From a checkpoint of a small transformer trained on Wikipedia.
Size: 10 heads of 32, MLP 1280 squared ReLU, vocabulary 2048.
Architecture: RMSNorm before each block, rotary positions, no biases in attention or MLP.
Training: a variant of Muon for these matrices, 4354 steps.
Each number is 200 + 30 x the weight over its row's rms, rounded and kept within 0 to 999. Layers, rows and columns count from 0. The size before them is the row's rms in percent of the matrix's.

# up: layer 2 MLP up, 1280x320, rms 0.0896, rows 317-359, columns 240-319
# down: layer 2 MLP down (transposed), 1280x320, rms 0.0408, rows 317-358, columns 240-319
up317,101,194,175,205,186,234,191,182,276,226,205,151,216,194,234,194,253,134,206,230,225,188,201,162,167,207,255,184,184,170,209,174,205,201,142,185,155,189,198,179,174,201,219,196,178,172,207,205,209,152,183,247,154,240,175,190,199,164,216,187,227,189,220,235,204,222,211,147,221,155,181,194,236,220,172,205,254,202,124,206,202
down317,087,142,231,194,212,202,194,187,184,206,169,238,185,214,162,191,185,235,212,212,183,255,165,221,251,178,189,232,240,175,201,236,114,196,221,223,250,180,191,181,209,236,246,215,175,216,158,252,146,176,198,202,195,172,215,218,193,275,233,208,202,148,213,201,187,169,210,206,176,216,178,227,180,204,186,163,162,234,237,217,185
up318,098,177,208,177,251,185,164,185,199,216,254,215,239,246,210,215,188,206,220,194,186,166,198,162,156,206,120,186,257,198,219,221,190,192,214,167,157,235,213,151,209,232,187,190,234,245,139,186,210,167,267,176,174,182,211,224,186,198,174,225,183,132,199,218,185,138,219,148,208,220,189,206,169,209,171,168,202,243,193,206,234
down318,085,194,230,192,188,242,251,238,188,205,198,243,164,221,148,209,193,204,174,194,200,167,233,264,261,186,206,173,203,239,184,241,228,173,175,229,204,191,256,257,171,193,187,201,179,237,186,247,211,200,224,211,227,262,191,163,252,145,207,217,227,205,201,179,165,180,164,186,219,195,181,128,177,166,137,196,203,147,230,146,159
up319,101,196,174,159,257,230,198,181,225,144,194,216,167,135,221,146,199,224,195,253,194,198,227,123,195,203,216,187,241,192,221,230,221,238,129,177,161,180,223,142,179,189,271,172,199,209,255,116,145,182,197,188,218,136,191,222,182,184,229,213,222,187,170,256,220,208,181,205,152,182,222,160,201,153,227,194,204,197,221,168,194
down319,106,167,192,219,225,235,206,212,232,189,186,176,188,112,200,178,197,251,173,236,262,175,159,233,229,224,222,176,213,170,200,205,211,240,261,227,209,238,163,142,223,178,212,231,257,193,225,195,231,187,263,180,176,192,153,179,218,173,210,130,200,216,238,205,230,205,242,209,188,155,192,156,214,250,178,183,227,173,177,229,209
up320,094,252,196,193,198,198,220,176,244,213,203,212,224,188,235,205,180,185,200,213,170,189,160,151,222,184,182,166,231,218,228,220,182,147,188,177,190,206,184,209,176,185,204,197,203,165,165,183,220,233,209,170,159,219,146,232,212,166,207,228,187,168,187,226,218,255,199,273,222,214,207,166,166,185,218,250,233,205,164,215,159
down320,106,175,197,202,213,262,186,219,219,188,198,223,163,214,182,173,226,190,258,155,224,195,229,191,154,182,232,214,197,154,157,149,164,230,207,169,183,146,202,187,183,229,181,140,130,208,242,230,196,223,203,237,196,209,184,186,214,226,152,207,199,236,227,162,207,220,177,203,211,235,189,206,192,154,202,224,141,170,219,200,168
up321,101,245,220,234,169,241,191,180,186,228,150,236,230,183,229,213,228,196,215,218,197,220,200,243,165,268,199,217,213,214,208,216,241,258,171,199,173,193,222,195,208,234,172,165,181,221,154,208,194,192,150,166,210,201,243,198,210,177,159,213,210,207,185,236,211,222,201,191,194,255,268,243,179,169,188,201,187,178,204,230,206
down321,103,131,188,200,261,212,172,222,174,186,223,95,216,210,178,190,223,197,218,215,174,241,217,196,245,186,228,182,205,195,212,187,235,172,254,155,258,163,207,168,210,208,193,184,166,171,217,246,180,169,244,258,186,216,195,173,207,181,246,137,171,180,225,216,285,181,237,173,196,124,181,238,219,194,216,219,239,192,176,218,237
up322,103,182,172,251,172,166,238,243,206,188,204,201,195,181,176,202,162,197,210,221,245,247,224,234,226,203,186,190,153,198,257,171,205,153,209,217,176,182,205,216,244,141,202,156,213,194,194,224,222,169,239,177,255,182,236,220,177,226,221,180,210,188,179,192,196,204,204,219,124,216,229,176,201,195,192,180,194,189,187,191,227
down322,108,201,186,176,203,199,146,192,222,209,215,237,203,221,268,184,253,205,221,232,201,189,255,244,197,184,169,239,183,250,195,193,221,232,195,196,172,203,266,170,230,205,204,213,190,235,246,197,193,155,192,186,261,176,195,146,224,163,221,194,205,186,199,180,205,234,225,234,194,167,188,229,187,235,194,213,199,276,204,120,174
up323,097,196,223,203,221,208,179,209,198,166,229,266,228,188,163,220,231,178,218,222,148,190,220,146,199,176,206,226,191,209,206,215,195,182,233,137,231,203,196,198,182,206,114,228,211,170,215,168,202,202,196,229,240,231,193,220,267,187,235,214,266,158,174,210,179,179,124,151,177,209,193,244,211,238,187,196,232,173,218,194,234
down323,086,207,222,234,185,248,132,141,174,231,189,187,137,203,244,143,226,243,185,211,215,166,214,246,170,206,206,232,229,171,188,206,180,174,167,238,183,221,205,202,166,237,173,164,201,174,220,224,176,235,214,194,164,195,173,229,205,168,207,227,227,204,198,164,264,168,207,205,226,173,203,221,195,204,198,210,237,217,235,174,186
up324,104,213,246,218,164,206,172,198,235,214,216,243,233,241,181,222,219,171,197,265,166,177,258,182,216,200,210,203,217,205,205,210,195,188,176,193,253,235,202,229,182,198,209,215,237,154,178,202,224,178,214,218,262,223,191,180,247,301,221,186,182,198,211,235,275,184,214,245,204,245,256,194,227,193,248,170,139,216,182,154,232
down324,088,225,143,214,230,218,202,188,161,225,198,203,228,213,225,167,220,188,210,172,221,172,148,214,211,173,196,154,257,182,193,193,230,191,212,199,194,199,229,184,224,215,170,124,148,170,240,249,218,206,189,174,160,227,187,209,170,176,205,156,199,175,197,153,204,244,242,192,218,166,177,184,167,159,216,242,253,237,180,241,200
up325,105,197,149,204,257,204,194,183,229,204,176,138,226,175,232,154,158,120,237,172,199,234,176,254,214,168,209,215,205,218,230,182,195,188,192,178,152,215,193,211,172,191,216,234,213,192,202,228,194,155,173,237,201,196,248,211,208,202,198,175,143,185,180,226,218,263,168,143,207,214,196,195,215,150,169,156,246,210,206,223,183
down325,091,227,218,210,174,265,196,218,166,190,196,200,162,222,184,189,212,216,193,145,204,185,171,148,192,231,206,174,288,204,175,238,205,212,207,146,222,161,247,169,199,195,168,204,177,231,201,214,242,226,250,148,214,234,157,125,223,171,193,226,178,186,183,171,128,242,183,205,215,207,187,188,188,232,149,223,163,203,160,171,229
up326,095,184,179,224,226,202,248,178,200,212,226,203,185,175,268,209,169,217,221,240,204,224,222,220,187,161,218,211,170,151,195,215,206,163,239,214,231,267,189,196,158,226,218,209,189,255,218,251,172,155,136,249,238,237,157,204,172,218,180,171,203,214,206,214,208,212,222,203,202,185,171,248,213,211,162,228,216,136,147,159,206
down326,079,237,223,181,245,266,178,216,212,220,231,216,191,268,152,213,201,226,221,160,170,199,222,227,176,192,189,231,175,170,174,211,132,189,211,200,183,180,174,179,192,178,149,166,147,156,182,223,194,168,289,160,219,224,195,205,248,186,179,197,229,190,242,156,190,194,137,184,158,192,211,181,203,192,183,164,159,257,193,281,223
up327,095,171,200,188,175,176,139,216,230,235,180,216,191,135,159,204,230,254,245,233,200,182,243,190,147,246,226,151,205,233,238,166,248,173,207,181,158,236,199,181,165,156,219,192,191,186,110,224,189,235,221,178,173,204,248,210,195,207,279,234,177,215,224,193,188,210,178,185,206,169,229,153,196,194,176,181,210,219,220,225,166
down327,108,212,212,229,216,227,175,174,229,131,206,191,229,216,235,202,212,247,196,158,269,191,187,229,188,157,196,216,207,213,176,199,218,236,159,150,236,211,216,183,210,257,203,260,152,196,274,169,197,197,187,266,219,177,212,190,163,221,181,191,228,253,205,220,211,207,223,239,206,189,151,222,146,248,180,242,230,185,243,219,144
up328,096,228,173,98,204,209,190,214,211,172,210,174,247,211,174,170,176,186,213,192,120,201,175,248,186,182,199,193,225,172,182,197,180,208,199,206,189,194,208,218,179,177,188,173,187,174,218,203,189,177,193,212,231,224,206,227,177,204,197,191,202,227,219,166,205,204,199,182,195,165,247,224,234,256,177,211,195,198,197,193,222
down328,107,228,193,197,200,202,176,218,216,189,217,208,172,170,215,161,120,196,231,175,193,211,240,163,200,213,251,164,192,140,221,194,251,182,200,195,190,206,177,172,251,190,235,216,216,253,208,219,226,247,228,147,208,214,189,173,224,197,218,233,260,218,155,215,260,188,185,197,237,168,205,225,142,160,192,226,157,202,192,240,178
up329,099,230,191,217,184,173,253,199,114,170,167,187,159,219,215,254,192,177,227,238,181,174,174,193,203,186,159,207,234,175,193,182,243,209,168,247,203,241,174,220,199,235,166,211,240,180,237,171,174,245,218,127,188,226,155,233,206,200,206,186,200,200,137,196,168,130,173,224,129,209,167,206,158,251,168,252,154,192,188,220,219
down329,097,213,171,204,187,167,171,210,229,213,223,240,250,169,172,143,205,178,187,252,227,233,203,184,239,184,223,188,186,164,207,201,213,216,166,200,248,178,226,200,214,197,228,171,197,184,205,217,199,218,184,209,182,205,248,163,186,233,214,238,168,235,236,191,219,204,206,177,215,198,196,185,167,226,206,216,159,248,189,174,219
up330,102,176,214,172,224,203,147,219,198,182,196,191,190,168,199,242,186,194,221,251,202,209,221,173,235,205,203,158,221,199,202,226,176,181,193,221,206,236,150,255,191,171,182,192,201,204,226,188,252,179,198,201,200,190,168,216,229,190,173,201,172,183,168,145,155,218,172,175,114,160,251,195,147,202,155,229,198,226,244,232,225
down330,094,190,194,199,209,195,145,226,246,218,208,235,185,199,207,162,167,213,231,225,185,207,128,134,188,212,164,219,223,175,212,226,227,194,182,186,148,170,200,212,214,198,238,220,166,197,262,177,210,163,209,154,217,211,213,190,190,207,211,183,221,182,187,199,183,161,230,176,202,221,244,151,186,166,135,231,264,200,146,159,171
up331,098,178,236,196,152,181,124,196,178,194,261,209,182,196,158,278,184,192,187,200,149,192,174,191,156,198,243,204,281,215,187,224,205,213,175,200,214,197,165,269,206,241,193,183,191,201,168,213,243,202,220,165,212,173,124,208,150,182,169,166,184,184,205,162,180,182,250,170,180,172,168,173,262,187,219,184,144,182,198,224,197
down331,096,186,188,250,196,174,211,193,238,204,177,196,259,253,195,175,203,202,193,161,224,174,202,197,205,178,172,181,205,180,173,206,155,230,242,233,172,212,169,202,223,223,200,259,194,216,199,175,145,192,203,242,157,209,220,180,177,163,210,249,193,213,200,148,209,280,225,226,203,160,192,220,176,162,210,235,192,178,214,201,150
up332,105,216,225,178,223,246,188,212,219,188,208,219,224,143,223,218,195,140,235,211,181,223,151,176,149,191,243,214,186,184,240,209,196,134,227,206,163,158,194,177,283,227,236,161,173,250,211,208,178,237,181,150,235,213,171,161,209,181,189,205,184,210,144,175,180,167,175,180,163,221,214,251,201,204,201,163,235,244,209,202,178
down332,081,218,174,212,152,181,213,170,217,239,226,215,179,210,166,187,237,176,192,211,233,201,188,235,265,239,163,206,212,224,209,223,197,222,265,192,233,188,198,206,165,191,199,215,209,171,263,151,190,185,243,257,197,207,201,188,190,236,213,200,186,205,239,206,220,233,150,236,229,126,170,195,191,179,167,232,154,156,205,197,201
up333,104,268,211,205,217,191,208,202,232,215,254,175,201,183,226,236,200,156,208,222,211,218,207,156,203,167,191,189,144,215,218,219,176,250,201,260,205,206,176,189,226,158,190,207,224,180,227,176,200,153,206,185,186,218,185,184,172,198,229,208,191,244,235,210,187,226,213,240,180,284,198,225,198,222,198,209,208,212,256,229,235
down333,098,196,246,249,194,194,179,217,217,196,251,174,163,170,200,233,181,215,254,288,183,223,198,258,197,173,215,210,217,221,215,221,192,241,181,122,184,218,159,197,121,219,200,168,206,200,188,183,210,176,245,190,167,212,195,113,190,166,191,219,259,194,196,203,189,177,203,161,169,173,136,198,227,232,192,205,194,208,202,189,173
up334,108,210,220,221,213,244,169,151,199,207,173,228,228,214,161,208,193,222,189,194,180,211,200,193,179,182,162,228,192,176,220,233,149,190,175,206,185,142,212,135,216,201,188,256,159,216,177,199,211,234,175,218,147,286,253,186,193,194,143,197,180,185,179,133,154,176,155,193,173,192,208,210,190,186,196,213,194,155,204,229,207
down334,102,210,223,223,199,221,183,238,178,167,201,207,198,180,244,215,251,152,219,142,166,107,161,188,206,224,226,164,219,218,155,207,205,231,225,243,221,220,180,150,204,205,201,243,225,179,218,189,178,234,141,211,229,162,213,183,213,235,212,179,157,169,233,199,218,193,209,192,224,226,222,206,224,196,175,233,204,150,215,211,208
up335,110,163,208,169,201,199,172,221,222,208,205,245,211,108,190,276,177,229,183,237,152,165,210,190,218,147,192,195,179,240,151,231,250,188,191,214,239,170,155,213,201,186,214,156,183,227,182,230,227,133,175,239,169,169,214,233,185,206,156,195,193,241,223,208,191,198,217,257,200,212,190,216,248,181,216,203,165,220,217,226,211
down335,115,227,234,219,219,210,234,226,202,188,246,174,238,154,168,157,193,213,229,202,212,211,199,161,178,192,200,205,243,177,186,143,185,188,201,255,221,178,191,243,247,220,187,213,267,185,245,192,181,243,216,226,193,243,199,147,247,156,182,197,216,212,200,184,126,198,151,151,195,229,224,143,207,239,174,193,242,188,191,206,116
up336,108,253,163,197,194,210,242,208,265,184,203,263,260,226,247,202,183,140,211,166,177,188,190,210,174,228,202,194,233,181,184,173,207,202,219,163,206,195,150,262,190,173,133,223,152,189,259,247,222,219,147,236,182,183,146,183,220,211,216,207,248,163,180,250,185,230,137,157,160,267,217,183,166,194,204,218,167,223,177,133,229
down336,099,179,233,202,173,221,208,175,157,227,153,177,174,178,252,156,154,216,162,188,265,184,222,142,183,207,176,129,143,172,216,220,251,244,180,204,203,209,226,236,212,232,216,178,217,194,145,204,179,157,205,218,237,182,231,209,134,243,220,200,208,196,211,181,226,169,200,258,187,193,185,200,244,214,212,192,239,199,213,175,222
up337,102,202,233,201,187,167,194,180,192,227,239,207,197,193,190,201,197,230,210,156,146,190,182,161,179,181,196,192,172,145,238,164,157,254,191,185,189,151,218,219,250,138,216,193,191,208,186,171,193,177,196,251,172,174,217,194,186,243,192,226,236,288,180,148,183,184,218,212,212,189,155,197,264,169,194,253,245,167,186,226,193
down337,105,190,193,189,200,223,242,198,261,197,211,226,208,208,251,191,210,206,227,214,205,210,228,235,230,215,213,262,186,164,216,220,212,150,252,170,217,282,188,224,224,248,210,208,174,193,213,192,202,248,210,155,195,193,257,172,211,166,221,223,171,175,220,224,224,203,216,195,202,254,236,191,185,181,207,177,179,201,225,205,182
up338,101,230,207,199,186,234,202,244,218,151,148,253,220,205,210,194,147,212,225,216,145,210,167,232,189,180,222,203,241,194,131,173,162,239,174,225,185,202,234,236,194,193,200,179,200,215,246,196,151,144,129,163,217,200,197,227,193,202,164,193,161,264,218,208,210,226,199,185,190,239,212,142,224,111,152,191,142,226,191,228,196
down338,106,237,203,187,177,191,270,168,225,183,221,229,161,219,217,200,232,228,189,203,247,181,105,156,261,222,187,178,169,235,210,197,174,200,274,186,174,221,218,206,236,209,159,223,249,272,219,209,182,218,239,196,227,251,214,208,186,146,218,200,208,197,174,206,198,138,200,211,217,255,174,201,192,219,198,265,212,219,240,190,218
up339,099,249,180,235,206,208,179,197,221,207,201,207,219,205,188,180,204,215,263,232,194,217,186,158,201,258,206,212,158,237,195,175,115,190,200,155,191,244,208,238,212,171,195,253,224,145,234,223,169,244,255,182,232,195,177,213,187,185,214,192,184,171,226,186,228,154,226,201,185,216,190,196,213,186,187,164,246,169,193,214,179
down339,100,206,146,200,173,269,247,199,213,141,208,204,228,190,217,183,270,141,200,206,196,209,170,198,166,189,213,182,194,192,191,162,221,272,196,247,229,196,184,146,272,225,211,194,215,218,184,195,173,219,213,194,172,226,205,202,215,193,211,190,208,241,219,208,135,243,175,168,246,129,172,250,232,186,161,183,189,219,130,158,203
up340,109,186,163,166,202,184,255,223,252,209,204,202,217,199,185,213,188,190,211,229,220,204,248,235,217,168,196,206,217,217,205,233,189,211,192,160,164,174,216,234,222,205,175,175,200,187,224,177,229,138,183,238,189,251,218,233,216,224,192,213,190,229,243,163,255,216,183,234,256,212,159,206,221,186,227,183,213,163,145,230,234
down340,107,182,259,175,248,224,243,233,207,161,192,222,199,206,167,210,162,218,211,157,207,228,167,221,201,195,154,194,146,194,178,172,178,245,196,181,277,196,199,184,166,206,203,240,218,192,214,211,207,221,153,173,197,165,182,189,211,189,189,142,217,246,213,207,201,205,249,239,234,181,231,210,157,183,224,208,184,208,185,136,167
up341,112,210,158,246,198,183,223,167,204,244,171,159,153,266,205,193,156,193,166,195,181,175,199,194,191,174,182,191,195,179,112,146,162,184,180,176,194,231,170,206,194,239,199,176,191,205,184,212,231,203,171,215,186,153,183,254,214,202,179,184,230,231,163,175,202,159,239,184,196,176,195,178,148,166,185,174,167,161,185,228,194
down341,119,203,209,167,186,202,189,193,195,187,166,174,201,206,258,225,191,175,166,189,197,169,166,227,228,196,223,289,199,231,202,183,218,132,185,149,231,195,216,160,182,169,165,207,190,239,212,192,203,252,238,199,201,184,222,266,204,221,190,202,189,180,186,181,194,202,191,145,218,212,231,133,200,203,212,143,220,166,197,161,148
up342,105,243,217,210,138,227,224,207,153,241,264,160,129,193,144,222,203,270,228,260,236,165,210,181,205,193,274,211,203,239,176,212,230,227,179,205,220,242,205,188,201,189,206,217,208,233,209,208,167,185,203,248,189,272,209,210,224,230,182,206,210,187,236,167,183,176,157,202,193,183,187,178,183,242,156,173,201,211,190,244,208
down342,099,202,203,190,173,167,233,192,186,192,209,218,219,262,248,177,206,172,222,187,164,230,148,253,214,233,175,168,208,190,143,214,166,194,191,170,236,171,183,204,192,142,209,187,208,171,210,192,244,209,210,171,211,245,190,214,172,194,238,176,142,166,154,213,186,210,222,214,158,180,168,146,228,205,244,270,213,199,200,258,192
up343,106,142,145,192,204,240,184,242,170,213,203,155,192,191,186,178,169,245,219,247,189,166,237,191,157,191,221,219,247,222,207,192,190,182,188,212,163,206,154,137,174,224,213,223,159,212,199,238,203,185,204,234,182,227,219,165,219,203,214,187,250,169,161,157,189,206,239,176,146,238,149,211,174,256,183,150,205,189,173,210,165
down343,109,181,225,156,198,196,240,263,217,189,202,243,197,222,219,229,172,153,202,177,173,218,198,198,178,270,168,172,195,169,141,228,162,150,170,208,244,215,199,232,201,238,193,171,150,236,206,177,159,205,238,167,207,211,165,223,189,222,140,223,173,218,188,275,197,195,183,186,205,192,210,241,175,223,227,181,231,201,163,205,143
up344,102,186,217,265,238,156,230,230,179,212,186,191,215,158,246,207,195,196,191,201,242,237,191,185,180,232,217,210,230,193,192,163,224,142,154,215,176,197,201,207,253,240,135,225,183,228,231,152,175,201,237,208,250,210,173,204,208,188,185,128,258,206,180,197,187,213,167,213,212,194,188,244,229,175,226,182,160,226,235,177,239
down344,091,181,135,115,199,221,227,168,202,170,190,255,202,182,222,159,224,197,223,197,187,278,202,209,202,159,176,224,178,186,214,192,287,190,204,178,202,167,187,175,232,212,246,212,204,181,189,229,256,205,231,198,182,176,172,199,189,203,136,197,218,206,231,152,167,232,193,187,202,199,189,185,136,217,204,209,163,209,214,227,189
up345,098,217,216,189,173,224,154,185,230,244,178,197,191,265,134,185,199,226,189,249,158,170,173,245,233,164,217,203,230,233,140,260,236,239,160,197,263,210,202,182,164,183,196,185,223,158,215,257,169,164,239,160,193,196,221,192,214,159,204,212,224,194,196,219,212,183,161,244,251,232,179,210,172,283,250,163,213,243,201,241,206
down345,091,198,156,188,224,197,198,212,184,193,192,189,243,138,196,187,225,214,211,208,236,215,194,199,214,192,164,238,245,175,217,211,158,204,198,132,221,210,199,211,230,238,197,218,138,188,192,166,194,172,282,221,203,161,234,250,247,212,189,166,133,167,170,207,169,205,256,180,193,187,151,198,209,191,199,180,213,232,169,163,190
up346,101,213,172,265,196,210,154,215,159,236,215,169,187,234,215,161,152,214,208,207,223,204,225,175,188,214,178,146,196,189,179,239,224,208,217,221,198,170,199,143,228,161,171,276,162,205,267,188,194,177,221,183,233,165,206,162,197,203,241,252,197,176,218,265,203,252,160,249,190,173,222,188,243,192,204,154,150,232,234,215,226
down346,105,155,237,271,243,220,280,183,167,199,217,220,249,189,228,216,165,193,168,194,202,177,187,225,192,209,239,206,176,168,215,213,189,253,227,211,202,235,223,180,189,202,234,169,207,198,213,177,163,178,207,232,169,196,197,216,154,195,265,215,175,175,210,199,234,193,227,200,194,199,215,238,138,186,172,203,214,245,216,221,196
up347,096,203,196,197,250,185,201,206,187,217,200,217,230,134,196,192,221,197,220,265,144,226,210,180,163,210,172,195,204,179,207,175,197,217,191,172,201,160,181,233,192,202,218,202,198,152,175,233,205,208,293,186,209,159,196,176,290,255,194,192,190,212,177,205,148,272,267,198,260,203,202,157,153,216,174,206,222,236,228,189,214
down347,090,206,144,223,159,212,137,201,192,152,228,198,281,238,230,235,178,213,142,234,186,260,163,193,155,201,212,221,175,233,208,218,209,172,200,156,206,221,144,153,179,212,205,165,139,225,206,177,189,190,106,203,232,207,233,241,133,172,165,208,190,233,179,202,218,195,141,221,183,216,176,255,170,209,196,182,168,205,210,202,171
up348,086,221,224,146,221,168,201,173,209,146,254,240,183,226,231,219,190,185,207,135,227,194,234,193,205,248,154,230,197,169,224,238,231,179,196,255,215,174,155,145,205,228,151,197,179,200,182,143,194,206,190,161,236,179,193,205,150,223,192,174,205,228,240,254,159,214,202,190,204,225,174,154,195,236,230,150,222,255,159,167,225
down348,102,224,235,212,237,216,203,234,215,212,195,231,199,208,192,233,214,217,215,175,164,223,220,226,223,128,225,175,237,163,199,231,203,200,180,166,174,182,219,180,144,206,181,166,222,255,212,193,184,201,246,191,238,208,254,237,253,192,198,223,232,208,165,215,194,228,170,167,199,222,220,166,195,219,209,185,224,174,233,189,189
up349,100,214,200,165,210,186,172,201,214,202,234,231,274,200,202,202,229,153,223,210,203,168,210,184,163,180,246,177,212,261,198,179,245,126,209,204,165,193,177,124,187,174,152,176,197,146,215,194,221,227,163,196,265,201,144,189,231,183,164,211,197,196,218,174,178,223,226,199,141,191,175,184,162,198,206,211,181,225,211,151,197
down349,103,192,211,200,196,255,221,174,136,180,152,174,126,241,209,230,199,246,204,198,256,209,130,172,219,226,159,210,162,180,205,192,176,172,214,209,228,157,203,250,195,227,239,191,206,230,178,220,225,192,260,224,227,210,261,200,176,179,243,165,264,201,210,222,198,217,194,180,231,203,181,211,234,235,232,165,218,167,212,264,216
up350,101,191,217,171,210,213,185,128,221,185,255,229,238,242,216,172,205,192,198,217,248,203,242,193,224,129,251,167,221,155,231,186,167,228,185,192,189,234,253,204,190,219,197,211,187,214,201,180,186,207,194,213,220,186,218,195,199,148,192,188,190,173,270,191,199,199,199,180,230,197,195,200,226,210,270,248,216,191,196,202,219
down350,111,193,180,218,270,238,195,253,202,192,133,211,195,221,223,193,183,234,177,191,231,175,211,212,194,204,194,260,236,256,216,154,275,175,244,187,187,144,173,179,224,223,161,207,256,191,219,201,233,222,240,226,209,200,126,198,197,214,194,214,195,182,194,216,213,252,243,231,186,224,226,185,196,167,164,196,212,215,178,194,206
up351,101,171,202,157,208,216,234,197,250,226,217,250,197,166,202,133,186,183,194,182,235,232,233,203,237,213,180,220,177,190,195,184,237,198,170,242,171,203,260,146,208,188,219,176,234,187,213,226,223,191,248,184,163,157,194,229,159,172,176,235,219,197,172,204,181,234,205,216,177,201,177,232,171,199,192,211,205,257,154,176,195
down351,092,143,169,205,230,170,165,170,183,163,179,248,222,224,205,215,272,161,203,179,172,205,191,254,193,161,195,180,238,192,185,230,214,163,216,230,212,198,188,191,219,192,206,219,214,179,204,224,160,249,225,199,206,200,194,126,169,165,201,144,180,197,222,195,174,163,268,192,210,171,259,207,197,183,160,151,174,218,169,199,172
up352,109,215,183,236,157,224,231,200,256,186,189,252,164,174,199,199,172,135,259,239,213,188,210,190,252,247,182,196,187,232,198,223,249,168,157,250,216,195,168,171,197,200,170,236,192,178,192,232,188,169,201,239,237,230,249,211,191,211,235,229,184,146,226,169,200,202,152,186,223,191,223,173,258,215,236,174,188,240,212,248,219
down352,109,138,215,215,205,219,165,194,216,211,230,201,185,158,200,190,268,282,193,175,191,142,136,247,210,240,158,186,190,197,240,177,191,166,182,209,141,172,247,204,212,176,189,188,209,151,191,240,211,200,211,234,199,179,197,165,171,190,233,204,185,201,200,190,174,144,229,213,191,209,227,179,142,184,244,207,205,204,224,201,209
up353,098,197,197,216,185,164,167,227,252,192,210,173,182,173,207,197,207,202,201,209,165,149,209,188,200,268,188,244,205,234,247,240,221,189,169,191,156,228,222,238,213,204,177,146,173,241,188,194,170,227,155,181,190,242,196,181,175,222,225,194,214,142,241,201,144,218,214,202,192,241,167,235,239,184,228,193,163,239,209,216,212
down353,105,214,204,210,243,165,182,209,181,217,193,213,213,197,233,193,245,257,180,201,179,229,141,258,253,210,212,240,241,204,174,182,145,239,223,211,161,212,179,185,186,192,186,232,208,163,190,178,207,225,231,239,200,168,217,208,202,157,171,221,190,234,155,165,247,238,191,206,214,211,189,193,228,175,198,252,254,143,203,222,183
up354,091,179,181,240,207,173,157,182,163,185,225,220,230,182,167,130,215,204,193,199,144,216,209,235,213,177,162,216,252,203,195,165,246,169,216,226,198,225,202,232,208,180,194,191,167,190,138,232,147,206,179,217,193,178,231,188,162,154,147,252,239,196,220,142,200,168,170,213,155,168,195,214,198,178,179,246,155,238,197,180,269
down354,123,197,217,188,193,166,201,211,260,204,196,186,198,240,195,278,189,229,211,194,224,168,208,201,193,188,243,196,208,191,232,229,186,140,149,257,184,133,194,211,174,223,185,159,195,231,224,175,239,185,186,195,188,147,166,214,212,261,213,222,146,225,167,239,154,190,173,188,214,199,188,206,225,209,228,181,216,139,214,209,173
up355,103,202,183,202,186,198,235,229,213,215,185,231,198,225,217,292,213,230,264,239,179,243,200,228,219,177,163,173,177,159,258,247,221,222,203,176,218,164,203,245,213,143,220,233,188,171,176,156,168,222,130,266,227,160,212,211,174,206,194,183,193,211,238,239,147,212,222,214,150,242,215,240,185,174,224,180,204,198,216,172,164
down355,109,206,225,224,244,213,219,211,190,236,205,223,217,189,209,198,172,180,205,213,254,196,180,227,177,233,230,185,187,168,192,197,205,164,163,226,153,204,212,195,222,239,184,196,185,186,255,218,198,152,187,177,177,222,192,227,211,193,197,225,273,192,191,169,227,212,230,200,205,191,164,185,218,195,206,140,261,190,167,228,211
up356,125,161,202,191,138,186,219,188,235,203,170,239,189,218,211,218,204,228,149,211,155,202,214,270,205,205,169,223,232,151,228,152,198,265,204,204,229,222,238,206,187,186,219,198,255,211,223,193,198,272,211,181,166,208,110,155,175,176,186,229,210,185,180,165,212,180,142,229,232,215,200,240,210,186,197,191,215,217,197,199,210
down356,143,242,190,174,183,217,192,161,201,201,139,213,153,208,192,212,207,223,162,191,190,228,160,269,207,150,181,216,177,201,171,164,167,68,182,202,198,244,188,194,173,202,218,157,244,153,177,234,151,279,207,160,173,189,134,253,213,197,219,291,208,250,164,190,222,160,198,196,268,181,176,238,184,196,244,206,222,190,193,194,202
up357,107,198,166,201,189,209,202,206,225,217,183,147,129,187,217,188,277,169,234,189,212,186,183,170,193,211,140,125,222,213,195,175,234,192,263,226,205,167,154,183,217,192,222,221,228,189,157,238,220,208,202,185,198,176,169,230,206,236,156,141,208,238,236,243,204,193,231,185,234,181,187,222,208,239,178,203,217,197,174,231,204
down357,104,154,183,228,206,187,156,207,192,161,223,235,243,193,140,161,221,215,211,245,186,173,199,161,125,138,197,243,170,218,232,198,172,174,201,231,147,177,176,219,207,233,228,205,235,185,202,203,235,244,188,254,227,218,189,185,151,198,199,226,157,172,183,185,223,200,208,134,144,221,250,169,118,213,205,203,237,213,220,211,172
up358,088,236,203,203,188,187,174,204,253,254,251,223,171,249,220,233,210,224,218,217,168,204,184,167,166,165,211,154,152,195,230,208,165,236,180,292,229,182,263,204,142,175,205,182,259,192,205,182,197,226,225,148,151,180,201,224,203,183,201,234,162,209,223,173,178,165,227,147,250,212,195,193,186,205,185,235,208,234,139,195,217
down358,104,167,194,211,179,195,158,214,146,145,173,145,213,216,166,267,245,205,194,199,222,198,267,193,211,133,174,228,200,180,167,161,212,195,199,190,180,199,202,186,225,206,172,184,206,196,168,179,248,262,232,228,205,179,156,142,213,249,227,227,209,190,205,175,206,224,209,198,170,229,154,223,144,185,193,152,172,155,166,154,164
up359,101,186,182,150,206,270,173,194,179,203,174,205,209,177,131,129,179,228,232,200,215,140,199,197,211,231,213,160,179,213,215,211,252,173,218,203,227,220,173,216,187,208,184,205,133,226,201,190,210,196,182,221,240,159,168,184,237,207,213,202,171,112,191,201,230,205,213,206,180,204,183,174,162,187,159,157,198,204,234,200,206